Part of a small language model's weights.
Size: 23 layers, width 192, 3 heads of 64, MLP 512 SwiGLU, vocabulary 4770, 12.2M parameters.
Each number is 128 + 32 x the weight over its row's rms, rounded and kept within 0 to 255. Layers, rows and columns count from 0. Numbers have three digits each. The size before them is the row's rms in percent of the matrix's.

# layer 2 attention key, 192x192, rms 0.162, rows 0-191, columns 128-191
093:148134142073107167142137131097111153114106134156144135113115190127161162176136062098107096112134120128151101152140189130148128111139098128093129127119187114138141126119131131106127174139041170
094:133063108083129103100117136155106110127116106077144135121102121076132119149187165071086137098104085126147133096114133149157143051118141125151166124086131131118135170176104166117139087169134168
095:171124104144158177121092119070191083189107138151100130140103127083092163131112122116138110204112097152079145183123113133110149106153094179106071197122094073084122133120076156090111165065161141
102:089135125092130127131111134102126104142173180136154055174074139133148073143183155140155149178129134135176167163076150097123101076138161109091161152089073160151158135112128152122158071158176123
096:100081130125164127084118109159149016107123161170118126114120134154151147123046116101169054206141102116104096139120135121138103105157120176191078190123046136169087110108161047162119153105145140
089:122183105109114116097098178147117136139108060184165156164095115056168154082134151093175113151129126136139095171128178151122060080157120125170137112207210166182132111154117061155077185162147148
096:151099150140138136129140126077114149170149210086129122160108176163117125083144118180180139138115116172137136102114080174058072126109236095218110125110119105092092111117160130111093156116138139
107:132144184113113094159150063144089144108114138211084101097112151082147165086091101075100107147088145100143148179113161119129119192160143140118182079148156153185094088104120117141185057136147116
106:153113101124135126104089122105126091119107102108112150077125115183186096116081036095123090141161136142090186164123085078146148163153094136169133099115097186149117154158124154089147126111134185
102:195108172144129148149115110131134111111162090135123104154156145093126113109174084136096119151123141151163105131141106133132109071127083153090172110158126132144111173146099139176109130148177103
109:146045110212067126090100095135124141101125092097119129137079086160077138134117090072158136113134145194149143099121147154090117108152114174116121143210119099134087114126119122088176142128129131
106:133096123105157100110124138182088126099105089097141090128150100065135208088100089127111141125121104110137179149137132128090117166174097180120087130157066147156137143197166119127092130150136132
096:126162178148153133131124141051126152166114188124169155149116071107122176053180086082094116107102136149124106141091114127113123148156141062154139085127131109125127066091182129111139064137152152
106:112169143148126120108118095141108159142176073189116117090149100134134164147080139115174149122136134124199158167177141178139122179161088145089156190088108090152113109119112096124107101111135128
110:095103134192115092101111119119157157161121157123108148115123150105085124156141130123194085094124177084154193120127153167137141202063120160113127145156168130156162165099147163141096151135166155
107:108112159149104072077172099126121128131132112166114103132121112190146108197154116136132077133163094083118095144132091119115159098102083158119108133153127138142073082097111082153132070150157098
114:140112172155151163153122096139120175150163179088060137161139089072108111159105075146084095106122079131127145130114107107117182167048111193075132075074109060132137109151130123180077128167117136
107:120122129118137105102154152176124158075125125109103135173082141135120114120184161081120078060115094174173088150119161104167156086163052081110099116119136087178095090101147152141117123125094144
094:110194118133121135082054170127120112196102131141129144135127131111105113118146172086188108066088078068140073193110148159173095145113185136153107096109126150095098167154152157081147127109097143
096:122119137152108161160137159145087126092138136182119092100066176188128122129112166171135090170134161112118118215110080157085178153098171120121052162123121150096115167124130095133110132133123117
105:129204084142144150172110185083077119129114177157159156126146042144209124174072106150168136112073094075121116147124146174114104129098112116189140112133158094093199079129183105153153146155091119
103:125147114119080095123129132088124134077193174118085156153129132079156100147095154108128082109187126084151114086157115118075124111105108119126149114139096176130111096088140135134076158139158086
105:132154123116108073069118161105169150099135091131104132100066136176172179129171097174043088214095100146150112158116142158071071089127146161151151176190102182145105179098152103111102197176123147
101:073105145095156151079079117111102122170104186087149213080076168080130113146159146155101180146106156143147054139091092087179173079106149140097123117105143131127112134095136154164102078153090123
092:154173171160116114140123135117096126141143178157095163086148078154144105148174125103102102125121092132106111135171150150125111107105126108156115172098209100144136160069143088166157139105102088
098:085139127092162086091107182182048144112169065125182121178167117152090085093101142113142173077133106108069117156130133125131128160102135082208111106187109146151076154116115147083085167167131111
102:121147079123172096144121130118042138095183145124135134121142095138128162094143175133180100091181139143131138191088164120155117124156125137151128082098121128180087154144097112131147125059185116
103:144156121080119157154096129144147133148107074131150077143102122085158129090141152165128095120117083140136113131170192108193128114133092150103070127132112140106156156185110096139088135175115152
110:174123139138086132055160134093182105143109092140102127153098081138078137176135119131120140134116147101111145175117162099148146141139122178119112151097097063145124094151121124133141112125074131
099:078136125116160150144087119126094092095126139116140196112108082159168187150123163154195133123106094082128164150119116179091083091127129155143098165135128106139151141112148119065117078159115153
106:114089063095099098059075135116147177093194158123137148195153105079136126074173170143147063121119122172178149101099158097126205115161178112159127119117146131141132150117148160157110113026058170
102:070170159122129161114098101150156158072143124124162130177123132120106058085165147141176100080108111090099119153161145128155121063147124122106131178158202123183182142140136122128085096132148187
101:102144075178152190164089088133105146158117158103157110117103105120125141084055155120120161135115135112101094173169089131111126098181096063133098204131132129144082132112129079102109126090061164
104:107077135175132089150145087121136156148127119104114113112177083122067120076117178143149154162131092172067141096111077139095172151080171137171161147083158164099108151071151128107165098088131103
095:102126124086172137129101144146170160118116144079151153062132080150148140147073090071156091178140099137175077083180137108113133107172066148144119146136150079102117068125122194143143117127110114
095:106057125115107123150091116133136075102183139164147120146090127142069121121085120142153043135170118121096087155138144131153058186112148128136138110136115114115183099127112066123081116079162163
100:153118140081142160128105144182177147114214115134146103095131149071094166151086113050128078139098107161094094150139131129114133082119173144140119104117046121138145104174143128143105194129184184
101:082083180160149156089136169140060125120127084156103103106132139143133080078062115087075123140126120138127102160176179118129160149129146080133130138203120118118150102176134141069097092158113101
098:152120082094138145133089104089153117072114122153145178129111133071088165091139121144103116113136125146111137108127129107127111097161130087158111141139104147144105147170092122147124152076159109
099:138110090100110115147087135106107145123116107154096158095095139116144088108093112131078110137179077154115137110137174144084095102078150063138096115131155083145170089090130136132066159125120170
089:126156110143053106163085091134128094118142080097082121151114156097107152153123126132131126127075136133139145116103114137149085149141105153097150099090122129125103144189125126172109129207142084
111:117156171165162165158165103116085079105167089164092127092160117151134123151107106112110101141102114136083141139139141113122121156109134106039178151131147158135091077106072053095141091112133116
111:081139150091103093113169104120096101140186179112154117112052144114125109143105103162129078172145110145162173147110090151173135108126144126156103177100055053183172140145150147165145126173071153
096:160115054140104087086032189118105137090155183094137168174103107108123124082082137156139083180087140158149108109153061164122149115158170166150103142147049094116071107120164152134131108117113148
104:156142147109110153127156149136102099116109124114078180197141146133165030127053125150094170134207130084130147163094110147196079127146143112125125140165147085128073159140152118139088163133121181
104:183111082121122139159140122128131179114056163149119112141143177198162090098098176169101154079083086129142074117145134125096104149144111151149113087102130141116086112112156109073140137138157146
105:139122157175139121157119133152165108148167149135101123151134091143114103158124145133163120091118103099081091104098123113103154063130093074161138141120140112118127168122139104176164129114030116
102:147095113103137135103096191118140184108124112087136099099143102152129118160144101123110159120122126157163162121175150079159130186165112093145077107103145143133063138172158118139164096156141137
102:141085116166132159191117132091088110111163155055097127085170130121097161129195167059118136131135178130175137151149141117106117177127068132113174120148099147118084177089120148117146158092077113
107:136102145121129136142120179109083093067161142107159158145106060095134046143156126125089158193130069184100094198143159112085127098154137141148111108126161127118111217144177054166076179179178148
106:151108119116098119126126147138133121171085193161201148186140170192130137118106113156142086122158096146185106146094153225159073132141099081181085055156110157060134134115146153101130087102130149
102:132165128154106138153099075147155105095116155195132174105136113074136153182151169147106117155118072162166129149125115132143132066173107074138128157094087072169103156138121129194158118094133135
107:163099080116108140079115133106125096133153102156117135122140118154106106127110107143128146132162144121150169100118169111172151199096149191133153124107160115115150144221111172119151046152115141
094:147195129166142135181132087105114107158106128093122140181146163161108138093084162119167090105128148053104199168135077131202147161129151166155116111058119124126115119134125107196097140154147114
109:138140120157077102103191130080126131122084151128181114145116148144156120116166093099146112152155086168095125176095123171110151101113099099152110107083030216103125111133104181100106152027104095
103:116122098110149154164149086130180090114073071114101083106151172085128157178093078103158130064132113103161135112113110126166140150112179149158100124119093113158136127122143065100130149159062131
100:077082139120132119109123128156111107129082089110175130128102146130144153080145107152202115147113120145125153096092106123123127181177158172164116118066099070132108137127123112040095172119089135
101:076102124180152104120111178148131099160124195163158106120152113103127112144089165111149138170096128148151129169096128191184132129151151155170177111140166089130092130096147165118138147135148144
098:146139150160157108105116134143142102142118077119140113133081126088153172127087109149117158172099109093113170189094119073096167053183178074146144140139140135170143146134113127145063154113112158
098:122174175163091083115130119114116067151144088195118143183131107111142092094178135127160135139068115122116103135163124112152091058079127118120118112054156085139123147122159099146098182166126109
106:102157185080163101102098193097144134132151121166106152127173194156123136134114092144146135069154158164135153091120175148115085085126093160094135061174136117034152161074134142093144085107122127
098:174146158141154145104142152126111121183139121137098111167129106102139080164141082150099091099118187147144103126181171181161187177117129120106167103108090126096179161153160136076075090158120160
104:221131127103149160119095100135119092160116112079143146118116131121147125100161103073100132118102125155177136053108087122125133111103130128100132114152111109146119114080122082113139147105085145
103:114088163069111114131101100155125123146211133120158101033106116130161083144106065118155118091108099121153172134132108118110129136118124148137130085085048136171143105138107118115171163133113085
086:133129133149157107160110164175131112129111087141143124074097152142123077154141117160165150120183154147117108156118115089128114110200122137110122159062182108075100139088091092176132131091100101
076:147118152100098145142117163084085167130158098050145121083093173194125199059122171090195147156114101151114143134080109099149127078157130098154131128136155138083158136160209144185145118161104145
081:091126114125121073138103126124161108141156131140173191174146103137102176168120125182171141092152067169165112163110148136084168136099163145091124136148168105132160231066089086136145149142115143
090:173126087148175136112151192157079162078135084127145104149090142159058138163126149162154151149167162149094138162107174139128137152183090118184090161064181111105153088098152111091151160087150077
082:097133144131118125180110172111140149193123133144150165107098099132117160085120130143128078162186119110071135172121174136112094177068103125146119136067145152130159109091099114095090133166109151
086:159102192131162089109136128076154100141152181123129152118148126106057195125116208100104035150176107090144096121170194095128088117183121079081141068101126085120096154094164189120118120091116138
087:122184144134117190087096122131087164101144123170119097142170084049112099081162131124119123101052145122098155174092152104140066117106066134076166153125098147154118081146171177126181134118192107
093:142113092150173182111129112140108112136135097129124162101107131136128125133096108172114102121143108127146083138102158142095116139130091173103093170154135105133099089166130156056188149119077085
100:128147077209152099103165097146194129195120104161131117067144141141123096147109190135114177111139164198141164167112131178100086085120161101148090185098174112129144167142128090210139141075092119
081:085123072108111165119145126135122147104095087147183086102136109152139136132100073137106127151184166128139148120107194110094095148082146102114163161094134167118206103158102102167116122123112162
092:135097063077153085107193137129139090099133062117097119072148126142099132121111122108124126134153147128127100086091116153132123099155124195071085130167118120182107141155073169151157147130142113
102:137176115070106124150107148197132081126155105136164135123215102084114093164131065150121153147112138179117131135104138110198106140175102117132124091141083079135142195115103131115168123158184160
089:112114137102133109117098116175112075140104090162166137098125145128105096131096115119136123178171147117169128188166135161117151124121079090190107110097090154098120127113108139187070125096111124
088:115136115085141130074117122134155130145133092123111119087139140102154105082106130130081125181151115111115076115168183081126138129068126174124142119139114165103186122076129065149115179165031137
101:125095104113138128112124119119155131118144124153116117130120150152134057107201114069107167115134120131082113149109145153107190075122117174154137122179134168147113113140152149173077135106126172
092:161159121099121115168124176163129147155147125123113160123145073180124173140119104104150159155139165129115123169069073131138111160135053111141100121117125114175054182134119138171135151101139147
078:177118185136173136155121127174117122187136156062171192155087145080121104129128140127154161077128086123092113101108144126135074101149093122145157111202162108215158125137113144085124130093119111
083:074170155131091145124119091121110151108098159181056148141118150146102145102129101209089071157155102107164109207098105129166142080100122156156140087161092116142166129111136128140191103122117129
101:144144115123097148127061140146126169079190151126190212092095120146149128106172124198060131103140132110185148102120141126124224062089136131113153122120131136099142096123154095126119111158156084
095:157155092161080139169128138132160127139149116115118143079142125109155089125117096125137146099087146111152138162131139087147109188026118154111123091126094120154171151162090097128153144185142182
096:114163092133115150141120099201150161128087145098115138072104161143143113151105112101095111148119050092113147091217126128136134141199135119125148171173129175116108191105137150161104062111055108
115:130179101134094188107073107124072145147131115086174117098131142125125144119063096132156108122095148096095209137071123125128101095160117091116142075110131142134178071111099126137170093053122157
098:085100085126097154147114178127158139091111174082141192192165074163143146112126145105139127125101168140128098163066088166096124183156119117174095106184081094104123110130084152073122163086157127
091:116108099112077144126154149139148189134213141146164167104142148094103112124142087117142080125170160137117143088152142097129166161119099147120134096107097192094122168164121124129169156161112181
086:132102083157141145162123128102108165148134150138133097162125180070110125104133096098136138131126102117092110166059152130126152153109098127081121130083084123152150143140150153096114118135109159
101:113129116102146095117157150135111061098105076133157145157125063106127129136180153115117152105089119100141172092105115190142104128161188176114164156211147119142108138136102086105167149108122174
092:153159199122177147139112108096115148107132114148143070154099177119144181133056191184109151107143095127148129094143147024112133100121160105042155137180063124159110104063142069110028139157173139
097:072097081112162112105096130200198096126158125127127112111157098156126135121098102181128168142108151148113172071135133081067151102179113149121207129072116108147179151111127112147149104143100123
094:102105100113130128088138133109146115074108088116111138125118119099110122177137125106139107126197119139145162133153161144123134107146130136104119115087118117077146140105147085065161108088103098
105:104074188153160113137158155107153162129145167073139106158092118149162123052123135095146160137089093166150146091143188192137195144182131128139134179130167158140113153137117113206194085150129082
097:155151118123142105128137085131100100131175084140118138106134144181179148137119140149162086091119147159132130125122140154131101145159102150144161133181135093130124211120133114206044169129106112
104:123134110153111164139135161123143145129107151124080187171104065110132131089156202139131138135065125087086152218086094120106103131130131090107103131088132135145220105137103155093123113128141081
083:129138094146109156102133109124125156129173152103113142130150185099078150158132118149098129137108148134113108108114087152142154079112119145110159042148166117143108147160119138139100158138171143
078:141138107093115094132178122079118102145108197175099187168132069089104125135081125148124095173089084092130089182149133061098167101121146146089166114137093126140116078146135118088133151164148123
084:157105167120122129135149151149101137121139115107184101097100130118150089129099068163117168149103139100147164152122144164126199118110168150193134096125136095124174122180077119109127093115107070
080:139107118170103096119130123099119149143136063122141129080121088163151086122155148079120084145120109143068140061139079143149163120095177133086084105130180094132142133084138106142151088102165159
079:134119137165141098136125157122132123076134138176082126165130054073137150122134121128151106128147106127090132109153129084142110097161080104183145153086120030139124056158158150106218162107135154
075:112075115121115166128137092114131123185166117135143099134150098109137167147063120155140137133148132145124106187118147083076110098157204148133107111102170107113142098147116093168144123105135131
088:153094135135130057107131119114196099078121160137154145076119119111120166180140098115114162130101155140112141091126124154109142183131116133075139148118117102094101225116089154131060167118133124
093:122164154132062118144116140097140101099166107125179137138156132166107085140184161090208060151079081117058145131100174157115081155185165130145103160132107154149113158108070122092149172104087129
090:135174105131051119184114114142133102052137173142151136143086174166144153159115127159158165128134189112100105146102070123152135174186139142150146134148113100108145133149095123149054173119100122
086:131106188157057087159194116107139170149143170144108149064167123145191192101116098143133093162120111184113177137100180108125133132077102129125118179097152134108106090150202122167094113133133101
098:124141168122103135150116088153066100088150155154139174186146074133063096134076114117164120128078234134111180148132110112118070142120097113120166134102149150144093078194130130095135144152156116
087:135115133135112164072108115160123099143124062151102137086202110170123154179097079128092131091175102160110137089137148127102147204129153177070150153131174103120154103183113104111089109101151120
086:111141161120137132068119158118083124176129153157147069162096098074111079137127162113152130131111120121122092096148144160136096158149095150161139164124106099119091109141127130155092113098199129
093:125128112109135108192135120111115132074118189099118160123150104103095075105155111055125174116089127121154086086127154154177133073111136128122138090143154116107174096117082214119156112109146136
085:145145160133098137145149130128108159144168102116202151121192141118145158113129171108109175099099106112105165139130117093109143139126134061126141113137129111218177168104128108117106068138131094
093:115137086101147152100113139116121172169088078150104115151142120079165162110176149141168156128061142149177132123121102112174165174072108154125136104082153096151117222134131169137112137138101116
101:111151188148119149202098157063049098147150164094106118107132127073114121065104162071089098100131107134134102123177179118158131050175119164073162082155134135126147135149155141179135085149175128
091:150123114088175105160133191137143176072122169092121172154123096096110140127161125157091178115106126151095171187101086101110150098175058135110108129103151137148138152143153156138121099115151082
097:073118138176093160142126127151165134071139114090101124097148095164172138170127148090117116121099135126115134112128123103144103136140098157111129133154144089077168161094101138119082112053117132
094:165148123162151057181140149093158140085102066103083161150151117129138095091142055159122109130149167139151098099089125139186216096158188168108098081145130157102101156124124109082113140085126087
096:132126186140138135135076080152113176108146164142160130122160128115142122101132160084160185153183106138102093155127102149146226066078145144182158093186144165166158130118114119101092082097172153
097:098104142117216115125106105096145167187104158163132039143121098060118129098151094116118114131168168151156108187163169082125117152134133119108080134136086113155156141144128121130133093086156132
095:130168156135128116100109133124087152104067130143112143154166088098152145162156119129138196106117151149134138122117202103104105125083112128084060099101075153113118119203142104122128152236135119
096:123157097141119116143099101125127059163136138154120083199106125149110126189127116107175108125122169126107157144146083122085113164134165112147174113148127130057115139115104058104138090187135140
101:086180153126137074126139114131137146165162094136198120098144151153143131117182164130149088121158092153143132071098116157125168128131106111156107133086172156039140109163073106146133140148047119
097:121107125128106129111140094100113136145134136136181097163220090093128122107080104075089112132120116139191116162077187186142182087087176119147098167105102112141098150088160122097176143098086125
100:164126143143151102094145077181124174136149095193163088136076109108134128097108164146128125141078119137138035116150084098151134077097122108166109131122137149162122115090163084103110105171117105
099:103043142081124143133102149102096161094124148131117117153122176133130238122130162112148126139179085099076146119126140148130195188167138122100115138159134096142148134107150166144085101143124177
096:173091146129181062162178157069160133097111101086143113140146090141104128141084081095109113145094126090104068102114149090166169178136150143148122132096119178160067206105091165134074149119147130
097:174123114149162109149097132173098102127197167121117119121166163148117159080158115132184158108076157139124179128164066169128143131194148125139158089102142134158101092101115146122119151173147168
095:195101131114045116128163094088161081072142173042132102121108153079081114055106149090155108126119138150114136123122156161147122090111142103135137102083149094101182150109095133136127120145174124
094:136085144120115142189131142089201080173114116110111143141120145150128127115049158199133177106175146152110093096152125118135139165107110178137101149078152090109139136153151157158159108135112139
100:150125114166132048103133150126179107178119144112108126145084140180074093134131145109141128178201094102106181086134025139191142084121141170111063101155097134165140175119108165207148125164140088
110:137153131145164125064141146150111088104177067143136137184141107084167148097054119121189185107125114169152076099160123118120135133063149129156088098152123064149173101162121101168181113136059122
114:100131188158123107170115169039072184099118148201169121136112192079144151133118066084133134192077122116150159097145131059111140108080045140166142144110123151102146097137109144064104171112111125
103:182122117135128106134123116186114104145124113141175141184088129151091202142150145150111145184108133089130143178144167114134188099139097189107152197048087110095143147138068087159111124133124166
094:133112130135096163113172110078130156129191123163161158179093095168115132104115129115176120202184162118161120126167165165127162151139188082089122139127054184107175168124161122199120161116099158
099:097099078132153151127134112197185168127099086113107091051114150109132124094136074122164170158168144120122131146096092107116101134085125126126104123191143055161117180072110136128120115178108042
106:070133102128118181132142105144133134102118113125136116120106113140048102128114107140142135124112138089150102071145165098173135124158096206140163173118138143128131174130138084101100106156133110
112:107121103092108156161144097159144143114135171133142134107083142063102126138162151102077133105082149144073152179086093125079142094169136100091164089177151113079152114107160159151132116144100128
101:104088138141130096097166111160126115088097099116094161135082151125128146114141156130087132135087166179128224114084134106150142051197129108055142115173125175141085127125134137164135092147119214
100:067127104099108202106128146132128150085126106135148109152125129180123123130115129113104091127122131098112174099157088110151116219116121179108106155176167138073094066140146122125176156062180088
098:128122120098125104128085140153114092168091149157106125175114121075081028150190143158152069128125184179183095113154122093173112152103162146090152081127123108147108149145084109072131107113123087
103:145145163157149112078192115166096113147189122127135153154130147107073174120142115087085118141196145106065152103071166123173091142131187128092124118136109140142140137176127110092148180138175156
106:161083127101102117129112139161115180143218102095096153093146160171152093143134108173092132070116141076088146170142140137092129135113141096137138173184121037091129071131165119165110144072081082
102:150121163159137102159120099173172139068149131148077077107122057142123119103140112182168069144142055115122113167071104101124129107099117126105110193124166088147157082122151094209102106139101136
100:157081123130087191072134072178195124157183093133165134157130082110159178140121123104091116146154137112114165093127083128135147160142177164122128086114185152230115157117101109131156115115162113
117:130069101122141170118126150089098106114120105096083142137185096095211149114149111116128103152143072175070099103119114152117130127124097093127077113098124190120089160104120144110069083100097160
102:150143182155133122099158124101144159152111068107131113111178156096170162193147122146176158154149203136133136132143109108147144126104116131130128114156125112122101128159185135134142123146131095
111:115173151133155153135197139083152149087098114106153098109103110193055188112195151078113078107176094126149135202081099094124112107129093170177125065089127068152135118085077094116118106154129137
109:105114063121155125162190128116158171132200068188141133135124131122111090185111156125137200093129116119141124089124138121109140102143175133151151129071133141177117120173128122077137102131132156
093:149155173091107115072080143099091192106160122136135172124128141157129150129141173158149160124090096075094138169135119130069155087124125104175178127102124154090138134157120150178076077148172070
106:128148110111146146155184143136113111170128136115178113115063141081164121096114153119153121088124135090182151126096090225114077124177114179087101159140182188145137106158119167108162139166133105
106:160134152122142056109093131105158112100163100179084159137145136132138076124105097187125146120145178093030101172127108138161145170166122072149106157174098100111189155130168159073167127141174077
101:113199136134145115117098122116102073125108107134137088106088137145121091115127130103133127119188169111096142179096115184177151145146093151111177098145117179169115135103077161138117118124184113
103:148103152104141090123138077066169150135092125163149130133188144191135128205114151122156138118106145108105181076095163201179166118144131117071115123100150103079169194146170067132113158131090173
105:137154092136085133147120117181180140113110121088181072136140135084097086142114113086204151171090070153148088168161170082142113134095105163153119072139106152135140125124131107162135107119090174
110:103103089116122109124131196129107117113094139183110109157166123132193161100134086125115179145186122081153172137141138078113143134110146045125081205125140117143140178063142139141100144083128079
106:151125160137125075154145145100075140160119166129085118103173153191108116121158115135158115163071120108138120139079067070089181117168102098106158152087185053132126181144133145136138093161147085
102:156064097161147147094122094138112139084166130058129118098140129098150104148126174129102116093135131191171150185141098134175123137172085154104127148095093079169083111122186095186158118119082114
100:144134133114127137066096148209176121111140120222137132154200087122177082102188145137153150115120110133148103155124138080108110136116131099153157083075095127142101071033143110109191149154104132
109:178070159125135138143118156085134123113117086117143096140140086116155121137076111102100130148098128126111166083138117145132063175112194163089114145079102133143140165107126077126075104091142041
102:175151135103136150151117139158114066094151134132134100168113167151115076147093081166169207065079144129136090136135184204148103106132114133164128151153106165127148099072129091099112146119144136
096:144143159121126114196130077153183179158101115149105045150150123197127126121097143121042098139123145110092106102158105114121191089149092069124129160117148122112143116152133108097143167121131169
119:177142102191152129142175102115123133128124079054140105121071111172201128101147096105115119148128127130125076144129132086107081148070069146161087135161147094158134051091181109128095139134149051
103:091150157121171117104111099108109127126191170084182176135160099115154099148169111153121065151060156118146156106115164131074127140099113088113143140117099117131111093161166143129045120133102090
101:164077129098165088079127104107156097130172124122088105112127138103119126174112150142146132096134135155182126116173208187219137139076106147158116147211170120151173101067092203133091111150150083
116:177149116106131137111056146117132135106164176124140145097122113175125131125071142159113071138186168098137172102143100150166119163152146149115105034139165096089131088105135093139114072111132071
111:165111121173178122104150172136120113114060125097130074095147120152146097132158122105227121156136157148101128214134078108119128136110111191161048099139098138155111172098120113141115149154113136
106:147093144201138079101133089094178134214139143107079171060111177113091140143118097113149174104118045124088117112103069110192125125134103121183045141114164144126164147157099112142134135151179135
107:110160126141084126140131146134139147106104141202141062090151104104149087109176152163173141172122111131168125089119123129116145103136141042147121104185122129059116130159159117107120147127108140
094:103157185076144133134189163164128129099153178242127101159144129176106110089139152125094140121156134124121120104121121096082105104161110125183145110138133119151110060097141116108124115192126176
104:134110118137116121072096150164145107110129128185129141152142082113148198113141098126202147112136089120133103112194114115156089134114140153137095144117122125171052179130169136138110109142159147
119:107184069121174139170105154121135121086119106132160101130119147120167128077129128133143162110098091101118136120138088109083090138132152124138132144114137120128161111136168144163130156059171143
109:140117130140140119164149151158144077136120160104109107099149147110105159107151178119162075126139168117085150112186041138167099163120109153128119125153124190092171139124119099123209058158163110
095:102090172175126147111113140132167139095139132164107106128142135186136116159113090106160110133165110136158118106141162130078162139107101104203104106147132111106166178133133241159203085086100111
117:141114120119120055112150096078090112136167194113173167152131158163131164103087125155077165130098070121085110121110255082083194180119162124150157131112138140168029084155121134123093156125117112
108:135140166127122103120146105138131120147112118171140191102097119073052054140166159180132190089088059123159086101165129175051130132094114102092141092080104117146179189162160105130106148086125105
096:162096126190122095128152174095167071097118118142093092071150153147178074124061111083136247154127124152152109125135106162114130070091060138101126090189156143142157127106107136151118172093097121
107:147106171140151141154121124105088152135236110118147112143178148148073121121172144146139167124140188117068192093123149210059139149138125131117148150174169149089127085179105155100118109160096130
115:193170215136150093113094097107116104045141154061151074121128063144110102136177168127163201144146150161122144193130132134128117079212156157158160070166093114121127083164066107103134126135117135
101:144074086129086027130109141138139114129116174171104162103099103074105189093098120140160136147090088179171132130083128133116123084093162122069140204122158112118118169116159156126068143151126140
104:082111183109128112099138159127110106157137133147150089137187123086097142132082131117076140088105107100133122144150141109109185094105151129160135147138103127164131107121098058124105171152092141
117:114059131110167170118138161132078105100026126140110104128146154126140216102107065136105203124073122151182116119157130102061069186112111129166116146105094114123160197114095160112126162166140144
115:087177110134177149119160150114117116184116160128111142106137108141166160129197139152124145119166127127143115208083151152119189108108119117181108080129033211094038168136131155144060139140143173
113:178122140116162148126146143122078141127095129119147137157113090148098129195135126137171119146157103170173135174206124137069112128168163153095127070140158132157103082136116146173052128129115105
089:071105137134088127175168132123119088120161144122127164099191093141052102167134086127104130166135117111107100105148116124084172142144140106136173161123138079223111123135119146158142079153119162
106:165119126141106139185121155104112129126138098127155109098091173163156121149113087162107211157115142151119127079140116078174154109086176155138128131147109118138181136047082075121143099139198236
103:159143039113147137112155160120145144208130174090084141049113173123131089176141157139138187197142133148138156090163087146102066208100059136085126125080070144114132139120037158122090072101169151
117:123195171061161163115118144115141168155161119116088159120167146127110179076105176157122146160142130134050088104131121109157137163167140158119142177179197146109108123140123161147120106163143122
102:188066134140089128166092131111119031103153125076140052112075139130089136096077160098148108098116142115146074155149138140151071166098177112131144142044091136152115066110149127143137083144164141
109:110108094165139152171060101110169095094094157177115184092129114177148090114107120109165091135091122125059064059129133160097145108183114125096147139163153138143172124078128158109110116119141075
102:125082130163139125146142151127145097116114115089091101132099111081097143113155108171055141133137141124103056116095087132198163121097074170158145157133112048118118089021145094101121098110120123
100:069128115175060062142197164129116122159195122137150121112108125145132102149135123163140104016126144167109078176145143106103132142178103083137120145136142171102118162105140063076146180098100048
104:142097077053103144084139126117112094179052108105159120197132125146115141135100105117148077047086115129153106161122162134146100101113148156132129124133111069176098115186144080168155132164132191
104:127206134132137116121183137134134073111108108096079136122130189143158115145102109187209083129115095115164100115078121110153094187089162138159127080121149109117153122118175120150148180099106172